Each number is 500 + 25 x the weight over the matrix's rms, rounded and kept within 0 to 999. Layers, rows and columns count from 0. Numbers have three digits each.

# layer 3 MLP up, 512x160, rms 0.135, rows 72-208, columns 128-159
502505450534485496517493518563499510549497498490551486464457507455508495513511503532446488482511
496493539500474475542466487508498497480530498529537495507496479504529525510483492482505492492531
534494528485482526516532504499482522489505528483572512519509451494443537483512536485514495495506
510490532527480583532536523475521495449491514488498461504510497529511497496481478521547478509521
454517538491492488504548457473492497514481465453456504525502441502523522505483539510536532507497
491482498536523498487470495542549514531490476541471532512531525484481512555511458554519540511441
491482518514484507520505467498455526469482492484485470473487557554479485436479475485504472506569
499492520502525515532466490455469529503541472480477489499509518524541495510498533498512430506457
519506514499493502457520522484533549503499480507495508495474461513525508504512500509483497525523
494486559529485519467517451484510517522502505487462458497496508497459497514499445470510484470487
509542508500504510537481480491480493506468485560491488486496469535507448486485482465528493544496
501507483480498489466470515548530450455531499547504481519469520470520541515524485496506532487489
525486508473498484544494539491538503458468481459465454503491520494480479482493511526523499525529
482468526508516465500493501522511536482528534492508521499527508482511508514513509504535521503491
533445533464504484515495520501535477516539520539508540488496556474520486506540485479480479491521
505510495466520485497484506511500500524496492498496485515475472472526509538520459485491477534468
512480499489494497466528536512491497497492509498510479507515509489524490500531506531504514540515
468533489535504511480473461510507470477478505518517483512490474501486503539497483544481516524465
450486486518458524494544521480456513477521511532487485504490484495512499537495481498489476501532
549434518473503511467439478502543488516522487474504548447510488469511512537513488512515506564434
468524485482500522503435508475467501538508464496533509498492525469491493476510569474451512471516
527474480494489480449510501526521459522497501478465514491505503449502469524515480512542502524495
419508511478451497507506417504487498528446469496511465477503466478454498480526490542472510514515
505500463500486478527487531512506510551472494487502499495511497506479495505545505482500521485507
526512465474478512530525472550485543516534547537517540542524540442519535446507495459522520480479
525542513508534509515517473513478490481488503510507529495497530489495495507549452497468481501448
469530504523500507510515461510500494485514500536434521469474494478489539503553498538471473478481
469526539493499527469534483515568486489489501510520533475515452500509461520514515439496490466485
502485526469503525506448545495507514540493476516540514520515505494543497474500527492480498491538
513530498493491473447466496516511487492483517529498510453477484521508519544497514422508494518498
467476497506494483518504494521520498506503484514507513481504467488468486530552500506491528519500
475515470484521481540534509481489527475515511499471502503506534486508472519481500483492535546516
496469515498502505499488467510508521490522512511508449512510494499505503504490516521481463500564
463527439517525522500501491500526509508544486456499536501470483542501534482496488485481527486475
452502468497512496509489516499510508452484464455504460524497477515547530476469520467537531481521
515456508496527487486500459463406516487494481486454511508537501539510484530475535448507513464516
507453551518489515463511499440510519465526479481541476481498517474498523507489492544500514504516
469478451480493499527521489494504492489512507517524508546449493485497493492480511504497505481464
523508500526504520484530470462555538499478529492447492439500467521465486458513478524459500522497
497498494507528495447500513487521513547499466536537522482485479471487506480517502486500513542468
504534529522503496487539537519484486529514513509480501510514521507491519463504487495521546522464
520468520518536502504457532495559516476477522524537491528490540544420461464470476508521505506515
506535503481501462515471524442502451509461540518474485470531484544522477492475509487521505520480
522508522521474493483477486511506514446557503539479474516531472514486538505492515505537568517500
536514494467494495497495489524434528520515483516469455479511515527503489490506533499505501532528
516516498479516558484533509520482487488533530518491481545526515494474488461505476491530524490473
469499495529469487496515506468478531489490502510523500490473476485514476462523482515516533474506
461505509527540511477484494517507475521466525474504494476536477455530521459486452517501481510488
502480456531497523488532526488519519520492431494462523497495476505485487467504513511529508493495
486479467479493508504527496486516486490482523527507511515511491493505502524463519529490493545461
526489533495524481523501499427490516445467496509525507502469488507476529474514479490505540515502
462504498464479503508491463502539471508490490502517504456499500489526483480492445539468523489500
546496489517535534492527503499457512512473488495485544522536499483501487492486532475491473508494
511497522478537483485492499537497515455461533466474520570492553504517477499476492536512490485483
468506459507515493497484522482527487514476519456478508478469509551457490516509525484489539516497
463486502461512462505454531506550501482517498492529524512485471548468506498541529503494489508519
511461492499513502490563540485491503514511497489501489531490523490508469508519485528493490489476
502526501506439527496537515524484471519483504501488505490512479541501460502532478485494485487471
495472498492442484506484515542474475525441446521492550545493508532547504486479518534536540520528
494509543499491511510487471528467520507496487487476518505526506543479460463484473500462491510516
504466506506539469500510458524492532527503479520505494490518500497512523480515508527500495489496
469450485492514529482523486542504491507525467550489521503511468473498530529533485502520443493496
513478500509493504481477539451504500479485479514462468541544508491473518499491481500509526534549
463507471506498498496527480508511513515511455490474453515519536513518502479549519520470512515550
504469511499496515476508537473514460521512488491547488567467534511479482502502530501501524498483
465528497475556502509495472497505503489472490490464510535493520527545518574502501495482507520497
484503523501535513520548516490543496524529504494518526480511507490475554510544496509525472486495
499490528503545527452482494558503509460492521448475485490501477473466503499526490483513526484534
524518491496472500508513451490493482460477508486516524515517494489507485483486513527522500529462
440519519481544486504545507461492466508504504570533512522492504466520490506488556518493503552501
476536475501469486526494453534421524496483504474476491470477548498568533503485528511477489518477
500470455514535483533468489483501537494506502500496456462496495476537554467449546475470490443494
467471518483486526503523497493487520499470465515503514500504513517515487532498504493508492496529
503505491510479507491513497499489531524552518498471511481538468514486545477501500497537529469500
535530518498479485484483481512514481509526466484481498489498531486446483521536531478455467493511
492493508497483526485497500468504497483521469484524511510480512512482482493432499477456532453491
528496491519528500511522492477493495504458478495482505552462519477528512476492510524508469494484
453494493519492464498519494542519480437512450502532516521487489533446494535524501510483541499489
510482494536536497492484512467511491497492506518485500509479501508496522459533519511479458484470
554502505469472499495511492495521543496492481503499501498485455462504513542429495482476451507524
532490473506482422498483512503514552540521513496475530406512472486502500458470535498522508501522
551503471481509522529482488466530477498478499469521544468490497495544460495511538524503487532554
508525429541525542522487494493532494509505490440486517514522460489496527529528481574517539554506
508501504474513470495528526488493537492498515497527529449459520509537553498458512479526481565457
525534486487466521488508514498523469512492466493499478507464490549519498524477482469533476532520
539501511512491486495484494466464450543438500495468462476505462553478502517506515505491528474453
493474506486515521486455485554498453482498525486465534508502496533511483492497508532516494520511
532520504492468539460476498500568481532502476503481522526529481534484513496473485522495469526495
515517522496486497525472539490506497462468488513471519532483487512545491497529495481483461508452
515530507477466526493510498475477513555498530513512482482518481485488464491467505523499472487504
554467489501507480512515490469493457524545541526490504528504518487508463513532515499508505531550
467506412465518483470498479519495473515470437479503507482519494482539526494523539513472490542469
507437530485490462476448473494535475510498492504517519453535479526502511531458527485496525517491
485503531508500480469542521535544512522485488494509559524493455457472515506501519535475488501519
499529517484502499513503499488519509507529510546510535518506531548474498506523482530496480505524
434498499498487480545462474506505539520487491500533476507463501471461533470556506511468528459571
494487545547476493478511516475472514448463466472525555491494504502507506491524448520500524485476
536492516514499483520504521465558490519489449516518469497517521501504512442499528529509466481504
532508450477516503548473482507454480481482481471466520476472486462528504489513559502476499529489
506503541498489498510475486442469524502541496496507522489504509522486521510503489433505543495517
515482531526479537488520494518479479463457471473523504540528457467495487520508494509489512531498
499510518505488450477541465521520478472475493452511512506452533456488500519485509521545514427491
483467505541464515508498530494491514523459490501457474514500526538496515510534479526487469531537
537511543476463487499456502489458534512509451444526495466442504519533484490476504473499491523530
441491511509494479511527518469493506529536469498492502516545441505503485465492519467524507483518
510465548484502489474488509521492461482524490520501552528520513465496488489513519519460488511466
491465528519523529512457513545476517529519490447519485477470537482475487479545478521516485503516
529483485465513464489482510494537509511502513475510510507470502477512494509486410519526487509527
492461469506514495484524526474525505513500494484418486480499514558452472454489476492518479461520
489491511491479494514499447519478487554535491505455485502490513549454505508503484492528496495513
497500507510513516496532534473526500457524515481537500515494515475514532532513538493474472466493
493499465487535503517479482527520514521512459444483504451505501506468495518512477465517521483529
510512510515509491500492496494471512513475505533484474504463484518512487509476523507470536512502
527490542509480505478502470537489510520479498464499457495491534523498488502505474506492489497518
509546508485471532472468534491519480503487495522497514522478491526473499475516460493509483485483
508550480496500455496524503484465528477487500528533531492528496503521497510487463521513461548453
526482493462503499500528461483505506508480514561517523501460480548535494473564441472500457534536
517455515542477494499495472509511486510482539499491523545544522486525487494554547513505503471508
502502514491486494503507523520484525472494518503499498506473494512474533492533511475472509510527
542501494503499498506506483530456503500465473511499483484525498474502527537479507463475480526461
491545519525510516495519502488489506484482507519485474467477496486469497466491460501514492522514
509480508499485516493483471541481493490522484509501487546504504513472495483514495479481489532483
552509493522481506534500536538489498519506520488534464483493508477528473501472454520502510511480
516517483510486450567490492475512541471514478506450475497483480448478524530527473561499536464491
504513481520525531508501491442527496513517514550457540495535521480507492554500503538507503520474
559474491430479534510512499500485510483471539464498474505527503493532505489496472507526477498537
482539486558513527478492469525463518509478563483487515505514516463462505527486515545502510489451
448482519447546490513488478510541506461533514520521506541500520513508478498476466492529479462491
434497476474555511461522521518484548497491532561499525467489460472455509458422527504450515501531
547509473522501482484504489481534427510515485470492525498488492534504479512508477500493506505487
470472521481508512458526540553509537498519488523489511514496505518488492507503486472496516529517
487504527511501465493516438460531526483536450481488494524514518487493496497511455477468520522487
506516520523437498458487523476507558525542478485490562518506524511533459491493485471499535504479
507514500495505547468527483530519533524462518505463528470520475459487527481474534530516534518472
507525505458499487493509492501509552506481517523492505498568492488513487513512504508511501512528
511483548509474494539473527494474509515492504465493471516540529488497501506479528481489498451465
539496437500515543441544529516534487487515485502533507504500487490552502455484499544474476528490
# layer 3 MLP down (transposed), 512x160, rms 0.119, rows 72-208, columns 128-159
459484515543528447466536513472513510475515488514471531471475485529487528531530496519477468508479
471507515513454498488489477498500525485525507492582480490477483503511476497517482484482453497476
494489543485513511526525516487478529543483480480497503515480502521502500507458527490492507511509
499514484496532477511487490499495516518539506525533502507547499467531478511449522532489453451517
508569532465518478492497439541520508464486502526497508532500450488497494533512498453496518477488
491527459507473539460533488467530531492463574547487484481505482500548506508454521514499475477522
509502507451518489480533524541483481490545542545485480549510487487523512524501509506546514513458
516504519519486488505539504492497485495484455501528476474473544487533494520503469529537517491497
470510540549545523473524494504481471478515493478494503539537497515503502467527508491491499475481
540488544505515491481490505469497514525495499491486522497519473484427488500484474481499493510519
456551500490479464463501524484532498492557564504492490508543495506506476517482468500463524508490
492517515481514439523531509457503515487542492495483517470499462503475473516545528486544505471522
537514490483507466555495529508483499490467524494513486494474520445463471473526474531497518515504
540487471518502484475482506529569486481505470523518531510514480524442479471489510476499524519465
523459505457524476498506498464452513529514496488462494528535513503513548473501467500489485478493
518475501542490511464496490476522487451499492478536504500462504518482524550515544467521530496474
473498493506533488482475495532499494498523513483523474470530459526503484542515482500528492510502
512486503467475504471540494530499499520501550481504482509493488519504532502501508493490453485505
449510483494491511466523527456528501493500489456530494512519488475497455470518502440465508501518
498553480489472462514527504513504482522496511510510493495476499511546511435495515479534509491530
505508482460488510501498513499532523486520543482488478490480464498507539527475493534532502543489
521510533498507514520533495480496539501480505515485469510460522510466516512472511519489528439487
518507498540495493482580471500502500506460528522498476525483466507495528463515507525511513491539
483501484512530480502541521505517480507483466477483513461494512479499507500512487495438543528499
459472550536518545478498510484523472440500486529467490486451494494491453501507505479527495503503
465503503508506499540461496488476516492488470522517494515516467504492507489533492500506472531559
508490473511512433487508484491496493532502506523478539510483506502524502493514513490463536451566
491489482477489532489472488548433480485444487524522461509518532456444497484474514509508536565546
530523530549536492520482487446535479496508494496474499474504467497460465499514479503542497508515
493463497479507547544507481450479512489489499494488524503496507499486544454507451470492508517482
459462485523533510485562528516529492484485502545531477481515461493498491447500470496480509496507
484479495544495505513526514526494500505518511505521519508510524513504481556477529455506527516537
509510505479487492495485466484495501491481522496482510482461489492494493438503500523532490508507
460485477444504509449530533473519485481541487487560498474491512523510505509488473456512497471467
500557494493482537472498527501494540511499493513528510478518552515467523482513497490490513469490
481569532430471476526442540511503481505505488514482512509472493512483484462473486544505471473508
518500480511509495520492493487517467535483511494486515490466534498504519481542477439501492471496
512517481490516515504458529462534509466525508488493472482502508502500505477473510501525502449530
509552501519474520480524526544484492541535484474502445546520484499504486516494490482414552491530
514517517488512522458484506536473456495506527517507530492547557524531510510473530509503550503463
492501532494490463479540527525452534471521476510470513484489445514491505519535485510483495484480
518497460495466469484479479521493502489468444493525486519477442487517489496533558486530545519507
460518521458488503532457494514505524495517492484527511500524476536463498505529478501473554520467
529515506457479526526499476514511511442488478468483556505546485569487509509525499527513540535473
533509484497488456478551511507520501489493512474475514534525518510533527516464491527526521494506
448479488485506489486527464513524523507461508500498506470481477512512468487500523532471522492519
502513469510486458508533540516490486490500490529534497514484464504488498482502442539468542463541
504528476495473530524470508518512499464517516500505525550477557511536432533521513479470522460455
452526513501549514511456511504533486532501506450507503504488532453496502509494490511469462491509
517536472498516484529495516473504502482470482474522464495502478496519510520481515529513452501526
536480478474496517521483511553521511577508493462476534488503509501514511520475519477500512490524
503495483469493531513474445476517487495522545473494478493538486481524506503534522512480489449501
500549472526519517491524457519472498498499494509472505491478536478480484506527525484543475500521
507531524560440518528480502494529488486512451482473464485499480507526497509488482497477505464477
528496518551519503488531500484455513493523511515495526482544481472493498506548492485487519492493
527517509502515528499503460487501515529500525487477499510502519483498520492530484511537486492514
513483495493511476513562510500500483497530485482481493505540528504494490498479483502508504503448
515483526475522500513518513515490483485540484503474499502470506486527533490492506500489520489517
507530525517507500500569457494501495488477508498494493499534503470485528569503499502526487511495
428482482516464521504532475530469510525470507479481554504517510510507521456472552489478504509505
515467486502491491544507520480464484491498503509530518490513515519497469454524472525459545523482
501480501535482463522506476463471530467472575513559462545498481484509479455516475486490485481546
507484513507486481457485479501513516484490487514529502523516544459488507459456537493501486546469
508497491506511482462524504502541546494489461484550480531506512541497525494488489503493518512492
535465482504526496531506482485497502531538516488476538496473483508497511470501508498527530499479
463437529501483489488562530481497484496470458496505475479516504463478512451488532494521530502517
505512534552508526488510536517530501499510498491464465504529476495514490509546524490531517474488
513509513521497536500491510483548532520484560485481462515534516510542518495492503459510496508519
510472490525520474505503449487477521520531464519544450474475494492480499504486516530487505502508
514498537549498508439493535470496512521546461490437514503517484529538526491483539471501509489548
549447510483504547495467548475506397502525480500503519518492447484482475522435469539535488495494
488477510497536486519530485519497481492511510490502480506530551542517500500455492506485537490543
502491534498446496553504510482501473512480482458474497511500504539478534516513464480455487489520
502544513536492488485542521467546517512490514493487528503548450525483472475487461486505480499505
479480528496459487479530514503528464501481531524474507474498510471521484475473482493477511499460
504494476497538442544488484523502499509458534497493524498567507509488497438475507487519495517479
478491497473477535532507477516500540499533510480502513481486484511501503457495475533518494510460
493463510499514527479487459492494520519507474510498517481491474480524492503481526469489497455502
486480477521486494535521533511473498519491517499506482519516534479515512526556464483530485530511
491499488509521507503498497499501499496486486466525508520479503499500493460512556468522511500495
499511513503520483531470523497492463504518526524479491546475517463512494477513486539509509532465
476509478497522518500520491479469500483492524514493471555503510500491528524496470520484502535537
521499490531539460577496488517475483485469556485488525505494534471526520480503440526533510499501
512490442470505503474493478551537529526472505545513464529498474505479485518514514490487482450548
507525512496523516456481481508483504505556511471469543521518490501457536477516500478490493485518
491454509475514519478470538519478504494463549488451484471508463489526511506497530506506468460489
445532544490455490482557536492506505514512507526480477516486489511484544514493470528497518502449
513468528482509453471481520465444509477543532511501481461462488525445495492515504547482487531512
504530468496581456507477517476535491504492504528476496518514531566520489459502499525535511476498
502511490529508511529510467479475492480473504470531521512516505502466533501466491510473505507440
482508546534538559541495490501502503510485450556513526471523517536513442559520482513477483467455
455451527479512500452492493510523527533491489524514549523480430490524468522506532545511484508480
447486488481516486509523491511504494460487482561467514482508508482470492510510490510487484515490
502501507506503460488501487506509525552456469539460491479485543521495510475530516477448524492512
495532501502490509530468497512502445519514461503526480468454496497500487472503503494519504518451
420498481529491463472468497481486519502515447507530510532495510491457520506540514482459525502493
517547494491501487492536470495497515506491514506477498491484503559531466533520513514512481505513
494515489493474517457540487532443454483522491522459507484488496488488488503531493480502492584506
521508468492504494532467510467473459476489487522506501500476494471511519478503470514513474531487
522483522520487454522482511504490494525453498463495477480495484517460505501467535475494499492500
544514503481500489486540492530537464535467502513517523483505477460514507485495525513536501515514
494539498501529516539500510489482521451482497500481535524500530455540464485483516548528503502510
503534480493491446480545500493498528482505537515528500536506489547476507529470498491492508505548
502486475489551492484489546500488508475544509471480475489513501480502477447516511474503493498513
534481526524441445517484487459475511483488459494465538500473506517463482497530479512493557460502
528502529489500474509462506502550494544554463555522521471516508477515537449500543527508533480509
514512512505506473488497516454503497509528495513450517539497496492505504521462496495494492526500
563505498486446437514490494511534479477508493517509479576497517508462505506456482496496464497487
497483408494515512515507523505502489530490519540509529504496486445507488522531509524471506495464
512483509493466504478495515516539544481508514500487482505486478486499485441530481527495521479562
511522495537479452485564495528504509479502494558555490518520562491516524517503473544487511486540
479484480535473469540511478479469483514505490481479467538471516524475498498520496513483503522502
529470558469498491518495504463469492485495522505450517539489507481503483504477497516513525521457
496510491510514506496508479484479519486512536484500463475498514532477497484505531503489513486467
530511492478518475489514479517471494488577510469476518491552521453494517509496508489493508503461
469519453498500486469472512533498507544491499474525485514534492502552484511515508455497524470475
513530514458506498525475495469514510526516480511515505507466476470511513501507533554475563465509
482523500487568523524489503508501520488475499487491480491515518508498509492484473502488506537446
537509489516488486478525532493523526477520466465517491459443504511507485504464495487459531480526
525477525466470486480477480513495513495518508493534463505536509523486548500512513529496484522489
535500465495486519502516510506524546512475480539503460531494536486498544478543497518501492502469
436481537461490502484532460461483480502540507484518489470529464522556509485509522503512440514482
472480485486516473512500491465502550461498492514513460471483466511460459495501530482506485487466
487549511478555559483535493506500461517523445461559489523506488550502506516495502524530538504525
524529520520462513506513482468515504549482530516489518519507501473510471509480476562508465491477
480526482483518462537515490491535535514478512497501530484512513468553473521512536505523489478468
493463490497486479473510477459515516523486524510505520510508469466508491487486508515459451538546
507521486521462499484485534479514474511484485488536494446499483463527518489528537500531496539495
547487496545428505476518503488491459467474523506511510539527505532508479504521443499533562437462
473458507486554498520515551522530504506519511529450503487495509527459501516419505506518514489500
511511524547514523463502531530484488482491511477543551478512481500486521499504515466502508491522
507497502524474513494513536506497496527465543467478512507511474492523494487478509504566470473535
491493498506526509496515498547474483420520473497503484475512464503492515481508551486506478529489
515497501476483515510477520476536496487515466441518451513494495498472490515503494474472458488507
504479485524480484523497480481514507470497507502492475480488547510519469510493486476476515526503
450510497521472474483494520482504507479477510514500532442495453532484518528520490510476522540486
501445493496506488534497486515532478461475478474507553507458452486496526487480515542505524487483
# layer 3 MLP gate, 512x160, rms 0.143, rows 73-209, columns 128-159
496517496489469497547487429513487561476525502507505477499499478510504557475547458482474481503482
471496521487508522519528522516503528501511506486525532498486487439465492496481517520473453507499
465471452544551519526503523500522492525495477496507482470504517441497446524506466546500496510453
522463441504477509488490482501522514518510536527474551526479524452512465546528497499477485478484
536515476465525486516539469475478478484484500461504516523548507496481491470476526488492413480544
545543510430530490495524501495540452522513432470472493496507462473531497511512544496505508557488
543472522580488496425482471528499453502499501526456525532504481522453481453517493499552534475550
499452495476499501440514512473523494497492486496450564503516499476502471524498494513503509479513
504496468489505508544513481466513525469457529477515539496534478475446505513513501498482459486509
486478534522529566539494473501511451473490473516451486499484485499498495477506536469503471534504
507504498501539503445485473520498509497438469537486509496492506516533463537460492475554527512534
507560553491487436536508480507547488511458487503502486510528502462506494487480490539484476497536
470463526512524498472460478501488540492496528491512509501517525508496517507474499527519520514492
481492475511527489480529544498502469506519500445494555519492511497473486500501489514525526484462
474506494501519502497470490484453464481508471532499496490518492483541491489497506512493508505482
494498527517506529463524532514493501484497518538494495485508496479503509459552516512490471536521
515494516505511486533523486495495521501526471480454485514511469507537516543473509484515464494486
483533494472481505496481496521519483493479555491523504443511510531499494497506486529496473483461
552480540456500497526511505466530504554489511490492513463488480463523502550536539536507489553448
519466530534492504517476499519458447553485473505469508504523522513497495556505468498504497486476
516546475527528475500485520484534498484463474536507530521496476444508485526541515525512496513512
436489511512493516500491485463530546474450478528543509525507466439484499488502518496517504509524
495498500480508499498535469543514517495477517482482567532509474501523487472499489545507529501490
490531461520445537534467499505458484504490526539497463512455452480472454497503478544484533498492
462492516486492479481511480497544496489519467491481520479506460479535460489467543494511530516536
474517511504477509473513505498478523463489481446560476513507489514460476503466486446486509511530
453478458541481475492450509505484477499481526480442502526496506494548514556483499503531500550537
474469508505490474515465515506504502455515491420502490527490487476562455509451507495505524514513
498513533484508513526516540486488516492502508498523457499508495464453482485499520532473507527504
505534480439535489494539498510470528489523489479507524494484501507546518478544512491503495493482
515490505490506529469459484516508471482462494500517514499486480491480542490492505496498483460517
473479449491509527501512487500467498476512489542496474521488531472468495512504476557517544548477
511513472525499494489520518483513489460498483468520540530499469546508502509507488488533500463457
453491459529470505490512504498556491452436468464483501485474450520485475485490489489548529509507
527525483512469456512508479506505438477474562532513532501504523507471490488546498475467514521536
486510475484506522543495526553522458530521481548461496524473486531520501459480479484487469481490
472486514527511494494489492524502504524515516531483511474498521484467510507535493506484510483499
499512477465455508462557497499497539497519503518506493483525458492500484540487491471490476511503
489542488469501493508523499450495510488464543500463515493494486497488486492555463495457521502508
508507502532494507490475503472525466544507503517519474495500553497524529489493483460545571493486
490525455481502437533515453511515468488471498469509496537436481521501470485568493499528482523499
490531455450492522511494480498493489459488517515508521469536437482494483547508531496501496497518
466479496479511547513473516485494544510494516511510456493511538509479501458458526499516545467459
521526473486522536483505525506503510518519440458478513495497524509537513473512498511516479490500
517517457517530558472489531494446468499515492498510530529479485485505457527501513516481475502457
466505496488526448538493523471542515499469503525535463520468496464465512471542482503510486513522
518509530494482517489507492484513516511500490535472521535501491482487422519518511522463531470440
520502506467518513532509494536503459514497542541480500500524514534515496491468515504467521527488
506528488472489538496508539507495494496526520494498518488487474492496499518500527516477493543477
468505448466494492524500523588508444542491513478522482491469484496517441512470513511536489474492
509513515526502500504491495490483542492506479473500483532491442576496497508496518496510487513492
573486517496526490482488540518536501458447457476555449556539524487555543514529501505511487514533
471501501505520511543485513496497498468494475475513508509482498500547470555464501426439551495452
495539489452482529472510484447480556477523531540482525465509493481487526514523542487475455551529
499495486485517540498507505530473527517499504519509505523502512516506475513501488469482493498458
506459502489504453494530519490472500510512479471463485512500544479496463465469497523521485509514
470514489490508464508439514507517518497514469479539519565519506496475501498489497493536504484502
520496494478513479429485543532506446489522507510466535492458508542491454482499498476519546478476
530506536491465457549512512527515548495483477502478512521463496481536476526494527508511463514541
495471501531492495532524505483476448491467504518485461534489534523543514462480507519504498478473
500513482488494484522473547497486498522535502562450473501478476510508532515492477504494515498506
516517493526532520531533538519474480531462506495507496503519501510485516493526501533513512505500
470522482518498513475482476506514499543468477459465481525516507559553469467466459531515536502492
472535488455455521527489522446470475512490472486489499514490529513502425523478497459460471549500
551481494496486547492498489511499497516498522482514443493479494508528503471533473529541486505483
485490466513460516506463433541459520489515527506491505560500508497477491504479491528451553481503
567505530515470516505514482474517511481511481499492506521542508521510528503481507487516490511471
509492511475487521530463502494511525473504481506514435487516524500505537475504517541482488492514
527461488473512537534509507515507451492494473515493473526499468498492489514477488511494509516474
481523476495491499471505434540418495531509519486459510533504526454512493494497515507483483509472
494475477461483486467479544511495524514499495458512509520517533508484488485525483540494515501492
528531494495485542504544483544495477495501505502492476502495499483517447489489523524539546524463
502498454491503534504492520537520541521513497553472494480533494465515524476516527512484467509533
465459476490536499455507519489514568483511480495495509482504507500527514507538484516516524498479
505498456482544507516510498474520475442531456560514494520516534558490454479456514510499523501481
531492515467506465504526497488492533529492489468520531504508486414509507495490489494531468489518
504496534490557511565496508491487513498511498550469487471499510494522501486507508479526484508517
513514484470485479487476544500499513515548475495539459479494539484525503530499470477500525529485
484484485499520496511492496507464481491523526474500468498524489485477491527542447504489553531499
506490506458520556481485531494497448485494513477471492540500543515502474520491500512534491515514
499493494452466513526512513507532462465491514463518520491506463468503479479507509478514512528501
482533480529494487494505553505518525513533543483506506510461494483469486539481494500536511474519
559469526452485497512501512482497493500501508522481520505456506521539484512501512499490513492506
479501519517526524524540493509511475494531495526468511494486463523521481519514486545492492541525
491507482471502498483507508443567499495495505512494527507499510468540442488502533516532497523509
575468494502560528528486517526486494452507483499502523473506488540549474465511526420477518513542
479519473475517502525460467477487511513437487544500477493518503518477503510555512494476507537516
485500482465511512496493484497479496460503548445490527485468495470504520498481507509474493528501
548474517491483477495494524524517472497491494520466537459490518477539497528493505463537478481501
518569530470502509525477505524491516485448488493525514484532492561465508531569508526504528500501
470455528494489482541439522488467501504504513484497472471459480490495504496467499538529490508529
514502511512519544525517493501472502492527530507466515535476514500500488483543484496487478471536
507556473501473470531498490486515426478487494485464501516529493470482543484499493512549504500498
468516518470495517531538526480525500485508499470482539496467474472478520516476517498519514521520
492500480493484477514471507492519517541473498513540452546456487500494539482560497517527546466539
538527519491488491522474527504449471499493484460502499473480517508490506497503502526474491532481
469522469504484519457478477541455510467565540474495483498496461519520499511545515509475543510466
506495472465526523505501486478476485493474475446486528518444501455518503471513527487480502507483
495518527466486473505494505476508480484552518489508533453509497505496511499495487457479512499531
481510467450527530530479485473510510482494497490485506489505514503494482518508557516510502467483
527477536518500481478513480536492460480509505502538515504471514474502491507494501491555524483496
499488461474485526477492483510500473503482511512509465501499523494489484520566545523536503513481
475514528493482470532511488477509483514465496519532492431494488504510519474500535437512491490481
475537480456459448539528495484513493508478473543496529504516495494502503461494538451491496460519
453492510509522501507540480466458514420453531477512444531497466498486499530466527526520484506516
495470530541509502490464471508521510537491478506507492495481544514485470451496509529507531486523
492482505497510524489497531503519483516505501486488510503525461511534528466517463510513471491500
502520532553458509512466497484486459499507478461524511462521501465519506508538463475500502543487
507501508509478491519500478494499440547531475492473510532501527513490460508472473507520523493491
493479539524535474512464507473494501544481476530518525560503497491495497511527538474503513531576
486524466510490463531491450537508475495503489470501551494495499537485528501501493499430556503527
490482512470491516487489526508552495495535516477520463484542493482515491466516493493529474495482
497476529520515477482463457481495498476524499481467474501537538534485522479475506501519499498487
525505507483494495468535500439480473544505480506505496531496523513511503472505475491545447512479
425534502440522498492504511444509486455525544525527506511490509469491499479521508517502481509501
430518443485517506504451496461471495472465499500478496500513542514464547530525528510507480510488
484477508501470512526507485512540504492515509520492515518517476507494514482574517492491482499496
464501524493471506495477520506495534483490493498521501502520491538485529498500531475472512523529
510554497505462510498488464516510477500453490437512483524554510489502528540505505500458478502476
514514519450501477519494504558549535505461505479471541540483512489538507523495521547459506466515
482529504523539482512510507504492467500502535507521508494518515516496483503483470516523526407499
502510463530501541488486463501502481504487506495444507530539529515473487479522507512527477491491
536511501426497481520484517520540531501484452492512511534441468493522499517466544496467519524462
540508525472522482480468524513492479485477458454515515513499501513513532448512539462495499545511
534463516497497486489488463492479525476504489504512477470523504461461494535533499553489502532491
490546494564513542466514453517494502494482524520519500507525535479495472533450491527553553477485
484487481519514506509483484464497522542477480461475504527508481460513471533467512498511535559484
513552513547540523518491495476501473463455501458512595508524536534527526589478486469491509511498
475448516497469502485507456526518546516525525511505534459503468506488479496456508536476487464525
499534549461456494494518454465493461475481500510504451537548517496524500499481460527545440499537
493529468495487494457502522471519510458469503527438538514479508505502500494478531529515438489467
507542475543513538513494526514501470514487514476480478488449487491505441501505457516531504493524
480535489518488484504444484512469507470461481505525491522458505507503497500519474482532461511479
487532520419510502513485460516509503496486503484516484520522516511544523494539495493521513509525
477488474482488517535526466505493511536515497495516503491493482533547495522500490513479500540496
493475500464512532515431519517500549490507512506587473527505475580445500460506547514483487494508
462524465495538499518460483497518516528507486502478524497484468530504547482504490492492506496496